Weights of a small transformer language model: vocabulary 8192.
Each number is 500 + 25 x the weight over its row's rms, rounded and kept within 0 to 999. Layers, rows and columns count from 0. Numbers have three digits each. The size before them is the row's rms in percent of the matrix's.

# k: layer 2 attention key, 960x640, rms 0.0674, rows 948-959, columns 400-439
# q: layer 2 attention query, 960x640, rms 0.0698, rows 949-959, columns 400-439
# v: layer 2 attention value, 960x640, rms 0.0719, rows 896-959, columns 400-439
# o: layer 2 attention output (transposed), 960x640, rms 0.105, rows 896-959, columns 400-439
# up: layer 2 MLP up, 1920x640, rms 0.0972, rows 0-74, columns 400-439
# down: layer 2 MLP down (transposed), 1920x640, rms 0.0542, rows 0-73, columns 400-439
k948 102:488488492481527452483470486480469517465473534515497531523507483490528437493481496519492501489484482491456519529522503457
q949 117:459473502516463493515517479478478470489510452512495492508486531524466466507514529495502477464512474454519484460491518507
k949 107:494510539513499550506509515525534527528527483531486513493531528505516482521472497525493539522505513477488496537488511514
q950 112:512481543478501526512479473534509523487523556506538487515477522489560493507489474498487497534449522487503444476539519486
k950 103:515513487461487493493520429525494475503467491470509531508459484505466510505507483481494500464481518531527534497500485458
q951 104:480544457481555502522482517490475528477476522500522516452492514495534503550490499485498505522438545486503555560491477507
k951 103:445486547511499494535484495496517479509475511488518517497472567493492486481491511483511517543527463513437473465510476517
q952 105:530462479424520482461476517511528498535536453524490471485533549513505542506523505511484571531498521461503487529505470506
k952 108:484516483483479540534521497542476495505466455507508529512514521466476494509539535478533489525492474476519510538501508478
q953 104:492490497490541491515512509514454527509499479506506509462525524486492507468452523486513495502548417499558480493485487508
k953 111:468474519492517530481422527519489473512511452512492496483509491469484448513544445517514492486501480476510503462480514494
q954 112:434566497494503513508458488495488499505479448475513454448505552514484488447518511470496512493487501492496493486511516552
k954 105:489515525524474473486506519480499496522517487513480508505516486508472457484489506508511543499569517503478538501474527527
q955 116:517524473504495482472475496460494465469478516504498480488510460511519467533561502490532458459445534494505537505511514533
k955 107:528492517557528486495513509503501539516486510517514522473519544504480507474531515505495485475516522486465525489531507513
q956 110:492511508492489522553481482486511500479536543476467533505520496514508514510451470482524517546535512516451516511481495514
k956 110:480466538447488482456452483492523519489521514488478467524488509511467508493457514465532525515535489512506546493528491482
q957 112:483491492452501509505470504484508512518504464497483464473500498538495534518501550482486556526518500438490484535515519495
k957 101:453472503488510507491518532509513475490503503510458508502530509505501488525520480514497458492484498471503506508544477505
q958 111:537529497538547434505501467499482483464518506494541503471511513473471501513501484504490471542453511497515508509518464499
k958 106:497467478523504508521500457506503466488496487533527510506536539498501480490473520520477473471493480554467473520500505487
q959 094:474521505501560479499484533480508471518504480448538491486498559520487483513516493498523502485449494470514471491502513500
k959 101:474502547559504484521538510532498459511533489486485513470491492518455473453549494520500475474474469497503507498513527524
v896 098:524507538550520477471452515493507511515520467540527519485524470486487489485514482474474503492521484525520500500504500478
o896 088:518487470431518522512572457506497502470460535504512500513503532508502526458455550521501531468485551479442569469498506517
v897 097:512484505494518482510502508447466543473501489461501505488498524499527506532476508514524448511489503489494474501512499503
o897 094:483534525499476543473501490491500513506520500529486463498522510530474515510532469482493528499527520496473492475521483513
v898 097:507488500483534490518453508560545499509477485446484449528543509520445483520469534540538463513440493506489524530488479464
o898 100:527527522502469515499536534513499492484520493533521540497479485516544527479524495502469514516565492517546476496512511514
v899 090:518503521546488482532467491463446471550474501538490476491491523513504516475514503515534488507526482492538490518477508481
o899 087:471516498488548537487497513496528531478521496495498505472511492530513536539504465513468486517510529540502485493486522531
v900 090:459515502493516518542557506514457481511510522486468502519507485506496500518523444513500517506516538454528491484484480462
o900 093:528500468506481468528477548508512487491508472507533545473493497511502479522479554493429493476513499500499482507501526537
v901 090:502472502464530504508508538481466523486475541551497513515520471490506494497510510539509475504527530499472494453490488504
o901 086:552529463526499509482471486516576508541523480472472507485477552531494495474533498472465470496470500485517527541488539467
v902 094:503549463474525501524473499483482418528517483493485511459498491532500469501516527497522449505532534504502498489523507483
o902 088:525459514489529482472528468519514526494496517478552535509497468522505534528460484486501497471500493475499522519485512539
v903 097:506489531488502514547497544462450483482485502497490450517480525522526479531474531447549488496490498510512497505534516482
o903 092:482498482467522524503497474508509513507552464500489518437538491523467488502510473524482525493464483508509504478521517489
v904 101:512471512487505456477540473508466490424475478510495492459539539466502496502488485481524496502484508509498458504521491473
o904 099:503511498505478511510469519526556484557521483503496528498499500526444516542505515481488503495503532466481511468512506533
v905 093:576483503535499538506478533538507490527466518486527489488524509567480536506492483505515556478538499507539504537492482509
o905 090:456499466462492477499496471493515517538519511509492493527482506503516475489476490506464497471471508496547482490524490481
v906 103:483490481494527542483529501525493482490492524527497493500493507504479505494494493510507456499527477459515502492496505510
o906 108:531506485515504463542485494493509500510533499461492485528493450513504478476463493526532538513492523499521478501531510463
v907 092:471488529496503498524515482499468508476529517478502455472431457488504518553484519501487484483512454498473506513476474523
o907 089:497482483529501530492480497494483484541489502542447528513529484514526480448492530492456438512508543499514502517557480487
v908 094:507482501528510538477520477499518483491448465493457520476488488498510496472485524557494486506493463455496520469482509492
o908 096:512522506504478517520529512490516514467525514493511444510514507509494496527515476480522496476517513508491472538507512516
v909 096:496495509500495519464519556505486461486507489494475467465510557470522498531544529467524496495509504485487497560553462477
o909 092:545531485520511480534481454510523495521458470511504500485483453516458508490450464501483514493448521498543494477506525537
v910 089:538500498524481485507510500534518493499504514483499512513450461486478511473559531509466483520527468531461490472489510448
o910 086:493509474513544501526512513515526517479482493509498455530503480483524491496468446504540458498465485509488527502466509526
v911 099:520493453562478499491499495481480517507501520531487539517502520543485535522498491524489497525496485470482481453490514507
o911 103:493529541494531463546506537494496434525483512486480444490508494511506485467503475470522495517518492494499485534460471479
v912 100:497484492494471522472475480532493476481456541495491531553479504509519453525502513481505543486493562509483480508493490481
o912 101:504510521495528463518489521468521513539517443524519509465491495486526514500474485512521487508481480470525510525478487510
v913 094:478497479535497550458526494499516524494508476501463515503510482539525490441499516497489495525530522498532450530495503434
o913 092:520495518515517452524465531486553480473486514514495482503491524484467492522488488487506457478473490497507522479484518542
v914 094:495534508482500434482471496480518497494527488482486493550491509485505503552503510521582507465515512486467470512519493514
o914 095:516475472486508520504509530546485496502494506465503504439486481522481484464497487484448516538487448506536520569480488495
v915 098:484472510490493531536527479510508497494494466535527432495524493483478544483475489493491502512505491469537482550485527491
o915 101:464499481516490471509497587469500486488537480491506572461506463521528433493559497479493511501510480532500470479535447501
v916 094:519509495501532550475496527538547496446476500502522503504472509472517494453474523513521467493533487476516490484504494479
o916 093:501507490491516498526467457490511519486552463505478480477515501517518521592491464507498498458480549487536524504501514512
v917 096:529462479540437528491521522572538517510522464481484550508498485537494488490495489463459485506515466464511502457476517506
o917 096:463469509503582464524479519460469487442452513523488456498495476479539519455516494469513513496454499482471500490504484512
v918 096:531515490488466499480519498492496466474497448514459549492502497497489495494501492479475464512549507482496533485486531542
o918 102:498508532496516486504488527488514520488479532491520480502483497524474510462524500517482537492476520539467432518498512488
v919 095:491557518513476446517506514531455472523482507492535544516506536471500485490480495470501507512467523478476517491500516538
o919 092:497468520516490472462487473508529514519492524491491498542515513471493505472500481526540519568502445508495470488491515468
v920 099:502498457512491501482554445466450497499532529500484498504479475493513535497459494486503486512510497513496517481506462502
o920 101:490456526509521506516445494458481524531509492522512496503473524549492479484544516511492495479455523528502475525508544486
v921 097:518510473551501508503501534437468506494511523511507505508532482508492532517518540520516488519460499460484488494471480468
o921 088:505477516475462472496537482521496473529506507482495496522491517468520470508499511477469478511506502544491505528495513533
v922 094:489473497522528468473472466479516509487507543491523464504520492454443504520476478536504506522516492499492501536518501515
o922 092:483501496506487511534500536506492455501512441530508537446507519504505524497502468477516483467488513475519496497516447541
v923 087:480508471488477546525518470423523477523515492542467484496508493521459494504491503484503459505496514479516484514522520508
o923 081:517494539491520457512452499497488496515465496467501538531493540494533497452528499478512514564492518510496517516519473489
v924 090:502532502493487484509518508491476503473484525499535526486478515503510521538473475495504506446537518534528535499467476516
o924 088:549510530457471541488524506518519500492468534492474481508502512529457514428514526474515519538487517486474486510517564513
v925 097:485542473498490522500509489472526511509527464517481503488526472491500480485531466463481506478523534503526481483505560448
o925 088:503486541489478437505514509479489508489513542500525529487473501477483510494485521532498494525457465480472483502478511506
v926 109:492487476486479493516492489457497532497475511474521461508517468515487505481466464512466506513492486544543505471550503512
o926 105:522477513499517528520518506474497469490516542522466482485502503502521538458511455501557511480510512469476556514501473507
v927 101:492476491532518575545514440542491529528516558477504506512474515536481516534518488504483529515439506505498509568491473487
o927 105:503484516486478439490487536458499502472483459498453466487521518500518465498499489453537511519524476484498480488525497487
v928 097:515536503550518484532500515530477497526458517498464478530506553483516535475530499475504507513510476474492526511484456494
o928 095:519488503462472504468542487455527486478541491474522514497501506538482488545470518498504503497447544532505494471513559497
v929 094:516489521495512445485477520551494496499473528468530501526466446457481497471526509516488448531510506480501478502534509496
o929 085:468530500505486507548513527457504549504511459569470469472518514518540508512450509503523522488497507475511557479490442514
v930 096:543502492463491489515505545539520545534473503507520499493490550484484500499509530461489526485490488501466476525482487536
o930 090:519544495521482478503481490537492484491465505481477494543521479512534472481499507529527503497525535509499494478493508494
v931 093:501557488504463509535508495516449490479474505507505493526532529530503489534476566509489482509523518521512518514483538468
o931 086:528472476504538536494470517532533504521506476497516489504484525456470513486506443489527538487485505516468514477525478484
v932 100:509541497547485485504463500512523514512523469519494484518495477508538446523497517445507464498519500471479503504482512479
o932 102:465481516502531532475582500479499491461467552508519523495513498504477525464481468526485489497502502502507541506522532538
v933 098:463523520537470532508482489541476466501484508506469540501528488497497482484500513510504497481484460451521523505489545485
o933 093:481468465491502455472495461470518509513507467467508533516483537492501496516487521495492557492521501505456472469527469525
v934 101:481508503517513523504468548440480513500520512472475546514491485482514490509460464479473499431480499507509524517528463497
o934 096:539469533467470508466488484529499503521483455506473489467531569527493491470519499512512490525514493506501494501501537489
v935 096:493502499547500502486485504512518456506523466516516530473520447537500515458469539526479484524523487489515506450496506507
o935 097:452494533486538500530554506465459538471482519512494462484492502520499518490521476524519530450491503521480500571545506523
v936 098:511537515503549490534498503460443472478539492492486486479522478527509495476517477524492515536451515538513498491520526504
o936 101:514478500506435498478524505510474489544483495484530511509468489472519476493512553483498501510515478470512476458461483446
v937 099:479471491488528451488503509509504558488477479466517508507486464488490487493511539503534508524486494517466503486506505522
o937 102:518522492490448518501494478496510456497495548555493506538501503527535488487464499517479520460532501511501507451508477518
v938 090:534501464524512498517527513563481477478494547558479472518511522496469538514544477513509485498537529491503490526517508495
o938 086:533504473480499473530466531486530521502537453511472545455513467507504394500477501460492468460462490483504511479463458508
v939 097:480508498532496461512442497486435521512516492492486534511498495481533476528515461534440489495512484500478487533508469503
o939 099:501501491475508536470513481463554490501496515507490474477475499477481530448479524514546508499494488445496561477481516483
v940 092:474499528473470511491453451470545512468480511515492489480490516499471455509502450571440520504458513553529502422542498541
o940 087:518520504543525482491521513510501516546499518454498495495477495468529534463535535481553477514556500476475512548415520437
v941 094:482537506505493464541518477554506472479504510480539520498502498485495450479535498478519513485478559529520494516493504472
o941 088:523473537541515506486466506477505506484508493490496490472482496526501539535503512491509476523522454464517450462514458524
v942 096:481526504530544516491487533480495518538481501538518494490480491555506489509509493474483503515548481509532484491494492475
o942 091:504491486474506450527490517474512511481508502460476494530498474488523473486492515505507520484457513493508500493521515484
v943 093:529513465475555482482501526509493514506498533496486518495529473508498516527491499520491468548470503483500512514517513451
o943 087:521467519533462514530471521529509496491484475510512475478452505490483497458515466489532497468514484553503483529448508539
v944 103:477503448478477559481530528560527471560489518491501533500490511484504516488509516441482505489477540460503470501496528468
o944 102:534471549518543435532478475498508540476511501535505488523516499487558477510483452528535521528475434506542495495498496516
v945 097:535525518546511535543470519464480523445517495495513550525529485528477510474464499546495502486518504492518521466511523550
o945 095:453513482469530486499504518477470516499519453493489477492486510487513486517516470499527511469483530485466489508514492454
v946 095:475558532554577498486523495474467534508534517483505480520493501473528486497487496533449485472512473517528469496481534494
o946 096:470448467455423526482471495502490487495462525533518533490496515486476497469494501495526457454504536500500523517527488500
v947 095:519527497489522495511503488507490484469483497524506557549527471562489488508482501532524497504524517492484502477511462518
o947 090:514502507476530503498514479442523530531486541464507471471470498499498517509468526497499486471517531517474528517498528491
v948 099:513479505475498480527516508520513475500522490500528465499506518539514520546496514484506522477444512466482501511493476501
o948 097:527510485507509486460510491501543564495475521466473507495495510507514500475488482524540521522565512513525490516482544495
v949 096:505545525530475509450506559490480526486523467454461521519474500467510470513508513471469504508488490529546486506503503522
o949 093:465502484498512485550507462453463504469444520489512500474500533448510548485534523509539509485511469464495488508494507496
v950 097:500507497462494507469488487459504521522521480484530502537495510469503497501493496472554532511501533514469488489518477521
o950 090:496503538523505493495532484509493496493478511529512497468470468559495481517499511491470487489489472534498466470521512481
v951 098:476483481533501471488502493462493483493488482492516444475485510500502498512496465508460501480541515515552534472520525551
o951 097:496482516450472537578512510486482471492521563518533530520486501509499493486486475501526488525486517527494486529501532412
v952 096:474558488485479457495492498527485504495524495450468465500479502490557497465503506511521526468480491534525512464500505494
o952 100:522481503448490518492529503504505489505461547484511502483545523481460514536457531470480513507522548485477518521515498504
v953 095:495469529474518475493485505518496517468516534479469489536461489516523499478549506525439553508443461556524505548499510435
o953 097:463515442508493543473511481486502508533480500527484484462494519466535497463470528489547466486501487476492548469522483555
v954 094:483486485508520441533548527465481542500482486463487466479475527473525483513502544500498495523481494475537498516484490488
o954 090:467530501497484575482506481493491442487509558492502503512498490512471537494508496511542494502534519538474550450506514527
v955 095:491513498487523527488529532472478514466514523499560549493498490500454540467500463504533510462496483504487512449507522478
o955 094:509475487494496487496480461554512489532454497473488470506519541467515441539489533443461501526528503485473471526493449521
v956 097:513506477515520540527480511512524548511477532505494544463501452442529477481508513534503467466497484485455526481488472482
o956 093:481507485489493514499509476479486475497515500467459478540506528546497488489505491501482497492478499499504503482507544515
v957 090:511505502482482520508484482512506490490536510474533457483527522506487482514478497496489519507493487500481495529499566500
o957 085:492496503509511489530485511459549494511498484503468515507506470504521510495496508456537502470534502515508497459504453441
v958 100:478466477505476502499503492417475495514548497501518472504495513518526526499461525520484498514537522498501488457508565509
o958 092:512562489466482505474505498577506459510477565521507518518490487509483479458481497507520539491515515530466519501500489502
v959 093:476503512483499473493507521472517519508526479527474488521519452545508522523481472468493478542518513512552449532488510476
o959 090:509496499517514521499512482526474480469467470508541500481481547451488496489523518537518535501495517487475538475490475530
up0 091:521481505526474479509480473520512533471526487535529522510502524518509483487459507526491505517546530540497509542478503501
down0 092:519516499498491515504498522498514484463490556466466449515483508516526511491470530476516494507477535470536500472521479495
up1 095:523509520527512511490496504455532499496486534515488542485492490496517487481514519471514500548518539558533522478512460471
down1 095:499493494552494533553424498504466508488504461522534516534513491471534518509503528524463469457480504500508534520511506503
up2 100:501483544508511496489500514503497419520513503479507472505518524509511511497483441483485488484472522493500528524539504527
down2 105:511522483491532503503476485533483473515486493485505488480526507549507512495498466489490456526473483449523504476474479506
up3 106:467510485487518494486546518466530522497440525459477536523505478484473518459503494519496497519489502509467489498492468489
down3 102:508468461517474466521507506474556512522514496491481527528502515506504481480528523528516484516487501535489476489539476527
up4 102:495483462476472473467496507521466541472495513485509505536500508536420545512478484457467479511485527523486484559481485490
down4 103:476482488496516514492496493524440494455469493493444534494511484525483520506515499480501457491508542467425522524518486435
up5 107:500514516489524465524491491495450516492427494498458488494499492505519504485501495476478527502502492557528489491475515480
down5 108:510550487513488484530478486497505467537485514523491504513502465499505512476501479479505533489507526536507549518449512441
up6 099:499511549512509535480538488493509520540463467504481518524502493498534541483505470473512537479522503493479526455445500523
down6 100:486504514495506507483492503490482509514506443503505431498475535507527512499453516484498497524497486487498436539478483512
up7 094:488497532463484453492440453488482564541459494497452530505480519505546461457555514501470494500498476504476502485507470517
down7 099:496497496539510484504521484527495507503518542477502504518539458463496517486535531506488522479494498512545541477467522490
up8 098:540494448520545501542512533472500508492484500481524515481478521529546520478495509457485480518529515498491497499527464518
down8 097:520481462513483529514482502506481506504515474519478529451498478444501550496497518530524498540483512495513502515512507556
up9 102:507505525520533478478494501547469473512527475483496526509543503496501499497475506461526494496520519512486540468463459515
down9 103:490539546487507512468533467440460527521480477473526479481512505501505528509500482451471511468492520471493514519503541504
up10 096:481491475504517477482476490487546511452461493527507487524529553471499498474496461568504562511505553541510464495470501522
down10 100:514513528508468560488495528449518585478486484504533508513498534503466480492504513531534520540467506463483505520547472544
up11 102:489518491517491493499476489521499506499534563517498468492501488474501480535503540502479491500506514524524527506469486542
down11 102:473490476515488523495517496514483490513489482522471519475497512523518509549490459475496511559473513497487498463539530476
up12 099:470515484480535501539520448549513488481530495530460528485498487468501507549506505504529522489463469481512531474514507512
down12 097:487488529518487491546510521474529510478486526485486476551477502486465494517496544502523489476490522476506484480470561526
up13 100:504495499497483503487472467509520484485509436540511500460490474510561509530473473479518501469522538503555480514509531441
down13 100:516526480494513513475518463484469535469485456503487515512445507507484500535534543517495528509539530463489496495501499509
up14 100:490533500494491518502489483514533540515462477489522524515508479501496528486506478529500497485514510523479487463504520486
down14 098:524544469486511509487521525524486514475490540497480538485537526503536478486512459506465530526528510505487498502477499469
up15 098:516506549501495470464472458511485515498482518504514490533488501546508477457498465544473501500500492507523495510507495509
down15 097:550503506544520490510495505523481488454537448504494473539494531504531519461511529500481479492496492492511506501481487489
up16 103:500502466496528491487514531499489520515441522467545501507504496471446518501527532505519510518509519527505530497535493510
down16 105:476499519484514513541437518480481502459493503505530516543474553508497526496499535537480427489523507508478496514529494468
up17 103:501486516448511447481506504497476485477482472485508513478493507518468465550506505431509519540493534504517497511540523486
down17 103:517521449530491565514505507486485516523474532506516502456518538508523503497482533524532420512545433495495510509477523495
up18 088:501473531525545459511528519519494487486507472544477475484473517504474497508474491523536499526551471493517527507473519487
down18 093:523480494531500455471500534530522516508500487451530463522522472497478526499504493510505521491518555534532491511487475488
up19 098:495471525458450469491500470484456555500490488515511501450521526444501550530502484560485499484494506546481477487525493532
down19 101:461486537481514410496518513499442532497473491487457482512518533457482504515493481508494555502490555505488511526536538505
up20 092:487498481502526491503506497518490507475496510517506499531514496504505506519501494482515507483527502478509502516507502470
down20 095:524470541501487516525488540496465497516537470480446502517489503541489500498533502517493540526535457494520470503481463494
up21 101:513485519491485510529511498537479514472479549525524492501480503486524462503483457517501528460486488500485518499497484510
down21 104:453494474561468504506470500516514505475484483505472490514472476512491488465513454484497527488519498468502565485469499513
up22 098:511473502480496507510461531512515504551500521478553517555466491490469515523484523494457503474556472524491526556509487483
down22 098:513484497492495501503503509508533487504512485476499489544440521486414507533449503500494455537509522534509541465499512464
up23 100:495495505489506475493489479494476537493466556485508511526511500556536497482522465515521492509472462528472518534481494513
down23 102:529448561513493531511501484472507481478522492480485526517510495533523552515471478493471500467506521538507487482516497507
up24 100:513492488500513481519538485492483476513481513470503494470501544520535507522459522505512509500553457478470508521483530497
down24 100:521493481485496530463506489520523508493505502495451546452486481515496493539507512521488518494509503449486452485514500511
up25 100:491509510494506518493523520463548481473509503534505523531464492524474535513518470559499518549464472523497491488470511487
down25 098:477497524474502461505458464483508500505511529546474484531510534435503508537532471524505506526500500481486525504513481556
up26 100:537481514518458506496498542498523508502508505446471492527461493518495570520521445501503512497517526501511514456522512548
down26 102:519488508520497467476562458495476501460474520481485488499466493499457508462476501520528458522546498505458521490486525482
up27 099:498458502539505497498502542530477494521511458497496496548478495503514498458464535506501500508501495543483506461499533486
down27 093:489491519523476517494529469518469495533507481507505500496521550463503521476507505482495514499469517502498486531477452482
up28 093:498527503495494487496511492477501490498478541472450448560500476510471476495493545519471487515495523507486508478470508487
down28 096:515517497512506547504521484505533497509475500509526530493498507477551490490506537476499490439489508457517532440482468484
up29 097:529478527495464488527508517505501471552506496520529503477511490538476473495489511496510480505540496515493500511510485470
down29 098:527511510516509503496493512452468507514495547469521487541534495503522451502506501434541451528486512482474454488528498478
up30 100:542520484484487505493517524530564494484522484523522454510517501472520539460481454503511518520480516489494539537487517485
down30 102:472523437525472515491515528504504496486523504485482465479470496491538530479479498457557513513498480469494499477489564496
up31 102:521528499558487527512502503526467473522487447497539501506473459456500490482489483547495478493509467504509472470478500508
down31 100:499485530470468474493483489500464527492481550490514564482465497524514538497508471495474511507488508534478430511504527520
up32 096:526470504441523494527505493485549518548568513461494523497514497462514512523498497501496491488508506482508441546498535502
down32 097:511495525494584530518512497503525512506504510518482527480492483507531531467532448480527517500547522512509488498508500487
up33 100:528522518476470487512453454512493498546499508477521471511547526495494479434479484524493495486492506508496510492487446491
down33 104:478559499474470494511531493509505533515493494494476497524517490553524509566502522471493510487505488473481506532529502469
up34 098:471475507503495486507528518474481540472449480557526480520477516498485541494500494529530541521457527515508504488492497463
down34 096:470515486485486453481459487519520490490469447451494466501506543526487487503488479489493487518523515512534523489482493471
up35 099:523496503525480470491559507492496477506534534523491471501465495499467460487471467483503448526454516468505505508471484464
down35 095:478499542545544482514510474500479509502477481518513506517462496498501501534512482522523508501526455497493494532492486529
up36 100:524508526538509473515543524469475469508524480472558495498471515509465476535510507495522513508512491522513498491525482513
down36 101:464487523483521475532532524475509439490495490484549487506474547499503509552508475516501474514515487475477534510482441544
up37 096:492510537493525460549455497498474531513492461491527515548529494471530500508453493480497528511502538502527497441458500549
down37 095:507486511472469473512483485505488510477494504504483503475505459500519536525499493505472486537547513469478480533516499536
up38 099:514508511475507514534500518446454493484489502494534513479496509518534485536484492494495559498515482517516470497462507524
down38 098:516558488539512518501532508481496495528472457495464491538455498523501505516472515475459521487459521510506527518501487527
up39 102:492529538475500531485479493465504503486501526479542466523511465542477485542534508496511466532553505531489511489458486486
down39 097:500532488501561544504518508483495526513505500519514447503526522492454516470512470469507474505504505521468475538504477469
up40 095:490454500488497489486476540540515534545503511490543525517528512547525518489464432519500545535544483552496476457472485440
down40 098:514475509484475483515520523525482473489497488498497524519478467502551495498526510507488493545510524529515471500492462506
up41 104:510476521482511500502518494515498477456505476477492492516515534496489478442522492488502485490452501527489503527466538517
down41 104:519513466537530526522492471487439469507482432470503512487513550492543542482503443543483499462496462521485495510476519499
up42 092:550483503479475487546505476519474477523454497523520481538467505501476486497478510514508508491532493485526471497507486466
down42 092:505486504505479475476475489471494513514501505521532540481527534417548519498491475507490524540466508494478477542529487482
up43 100:491523499562487487548491504501505499502505519546524490494463464432520480479515532537506467476454531521525505512472519495
down43 102:476537488489490511519475500467504487544522516505518523510464540486530481454526523488480519493487508497476504543466465516
up44 101:502516475496476501494482536561495523469473494450523500466487472475440516501445499513497497484527549501514524525495485502
down44 100:470477505521503486490501456487491480481507479516457479495519519520494520515477460485508517516495522506471538537454483533
up45 095:536528501472503532477498473538512517476537498525461510504495520522530507446476473520522475473459543495522438502464513516
down45 099:481505512476510502534483507505515470459498488486508479523501528494468494468535493499546479456507510478525505495473478516
up46 104:488533474518432440500510511507515508462494519530463490508474509451510489503508505492492498497562479512509511456560480486
down46 098:501502511478545559510477543523480493527464450516560476540507514528523564464486500536506496513507498526476523482515503509
up47 103:505527538475524493535498507513484553516490484538490473488486504478469488476427509521451458468505531490478474481500513501
down47 106:519512506507489511529506445519536507518504515489472540507476491478486498510530509488483478500493534512451487485475516531
up48 110:521519498471480477524534464522519507487492469525488502506490547477546515503539525459442522465516513531471570503489544527
down48 109:488459488468516528467442501486489504488540496472467512538465499528518503513497549519493492480508464512510535523507511533
up49 103:479500505558537493512453519485489530498495484545507510517532517516511429494500530491506536473476531522471486525505503525
down49 104:548484494464563480517483520516505511492496488481501558491503526467500464503500498488526512506503510488498527505469488481
up50 101:468493538499447523521497536502481483505493482506507483502500514516534482501499521487499521535507493495496485542481483525
down50 100:497486523499441541541499556536495476466501481519522506464504509500499459499498532506544500480491497503501488528487477526
up51 098:515500553561478490496468475428531520548531476506506522498528491514505501490467459517505520490471463487491445450468530501
down51 098:506482477477488484479509471491482546481514508490493516513533496520545457450526518480452494428539467509478489484543514482
up52 096:485472515489517508500474471501474528529541551525486510549434506536509435486515462498517532489539495522460475519516502502
down52 092:502452488509476488498480539526454489513486520516461524456527451433486503499491518520506542528541495493504491473501455489
up53 102:524471494473501482503538500518463556490501531482525455438530495466513522505480486475488496506484467511521480511532461486
down53 102:515484504508484492525498503515513530525484509473492496501527505486505499517509522489448508492532440502463497487533477472
up54 102:468478493463518494483490487515497488522485485470473496518471513502473504524462545489499448538497476500477512522524471493
down54 099:499504456531528481544521546524438545525487482468473448507476508529501496517511461510510464461515500493512516520532506469
up55 106:522499468516517524489520517450511466524522552488522512518521504532465490470510507486477513507486483514538546501496505516
down55 098:473491516512503501499480538470538533491447499492474500520502440517506498476469519493522476444490473529491530474511518511
up56 108:467447549516496500487543449462505497512494496535539515506527500503485493534509449486523485482502473525535538529454497515
down56 103:519488521482459531474495522480531509528472506519473536492478521508496522468518523489494514476467486508488506499501512511
up57 080:467534434519493527499547531491508526483511464502520463427488513462490476494524516499517525500524481523465470553526476529
down57 084:518514516506451513510527471519523470482541495480498470539491495507505477510487528512552490543500507483493491422509508519
up58 099:488459514473493489520497478544471501464516510509494484505513480539498460472460478501481526529513487474520520481502487494
down58 098:534460496542475479546498478510514492488506500512501484511554546521504489473488469535524530459490520523468485476503535502
up59 104:480524561457508501520507516509515527485534477520483472568501495436549535510492475511486473504500472499494521487456509456
down59 104:515496518446501517481515504508510495482547518504470497493478529515516514508490503540515499496462470457485463511527511489
up60 097:509508488535523511472463481526475471496485495536538496545455514495481470545493490508510491508486503539446466481530499430
down60 101:499531490495503502493466528518507505466503505501508482480521490467520499551511502489509498523470500529445509454518519538
up61 099:536515517437545549497481546484519487503488498521462540501488504542492505487496501508474502479525510544483534506489535477
down61 097:537502478554478507487498489468529466501488517519512507519484513497500468443549450491500485495507523537489543495495517445
up62 103:476482495503505497478481475477517440530486526475495535479479519508522489497525547463508515498466459555493482473505531499
down62 100:488516518539533524500478502469480549503519586495497506504526483468510470497501517460481521502475477524491490504491423472
up63 099:508499525513510495468494500499520498488523545508459501495504489492503514445524487522517492532506499461487524485492478491
down63 097:488508479468476483478528504496527488484515484524548544526483499502495510485528491483529485513517482503520477535479530474
up64 097:510546514524479499529484491531515507503546480503507512510505538509506463491496526525524475500457526502505540510493521527
down64 095:553509558522470457526545521502525485520496537508526523484518511514512469477536487484491443504470533485513494527522474504
up65 098:510508508508524493541478532496507497549484465505525513506536462517557496536507478532496537492510486521525506482457526500
down65 092:473479501536502476480466480472526475457515498494503492475522489505467496469445557512521538500503501499487475523502503463
up66 102:465514475512496479505508538522463500503501492502474535567508507478503460455513490487461478501524471543471498541477560518
down66 101:480529483533470510487504529489542479467510507502488533508513530523507499485488538477482495487543519471456485485509523437
up67 085:509488488511486511541508503442477548511430495492475518483481547501508474487497503534499466529525481537490501502480510491
down67 091:479508492475474463507520503484504491519483477494469511525468511489520455497500524514509490514472506524521511477519482503
up68 105:557519508468535448539528484536510471501467473486529488488498501561484482481501439529538445526536475497492492522494486515
down68 105:523562487478512473493485534565526490484450502525470498514449532500471468522479485508517519531567483477464514505486472506
up69 101:497491471486494512505478497474505471524491548524486486468456521526489449491464510468495504485505505464499506486474530515
down69 100:490432525518497517481511508453519488507520433525502562483445506561484520538503507473516504469478471428489520523517502543
up70 104:476480490512487447515476518487504511481480504466521568464500512474489479528519468508523548531504499467496514535474447497
down70 104:533496503505531525483481531509485492527517531524517481464512480454508497491533468471536514510480507486517468505488479488
up71 106:491488513503479499492465507525517476494564487539517472502490520521528492505474459543506487490515508533486507492516477464
down71 104:482525486518474494522488493518527490503493507510511479493557490519534523497552487528534501521484505529467493509546483476
up72 099:504500503491543504502547548494494454499503524514481492497512503535449462526487444540499482533455461546502512467554468511
down72 097:501522531507477495502498512503466493509479492475492515546459480531470509490513491492469505502502493480516477523497499479
up73 096:533530486500488486468510452519472503503484515487469523520491491519508498500472516527485478489503523513517459495476521518
down73 092:523512445572477507491494455474489464493531497456524499484507468520508510500468535448496486456496448491494450539455509542
up74 102:534493503460502498487526509508481464524503467514487486505506489522553457479482497501515506513446454537441514474489473506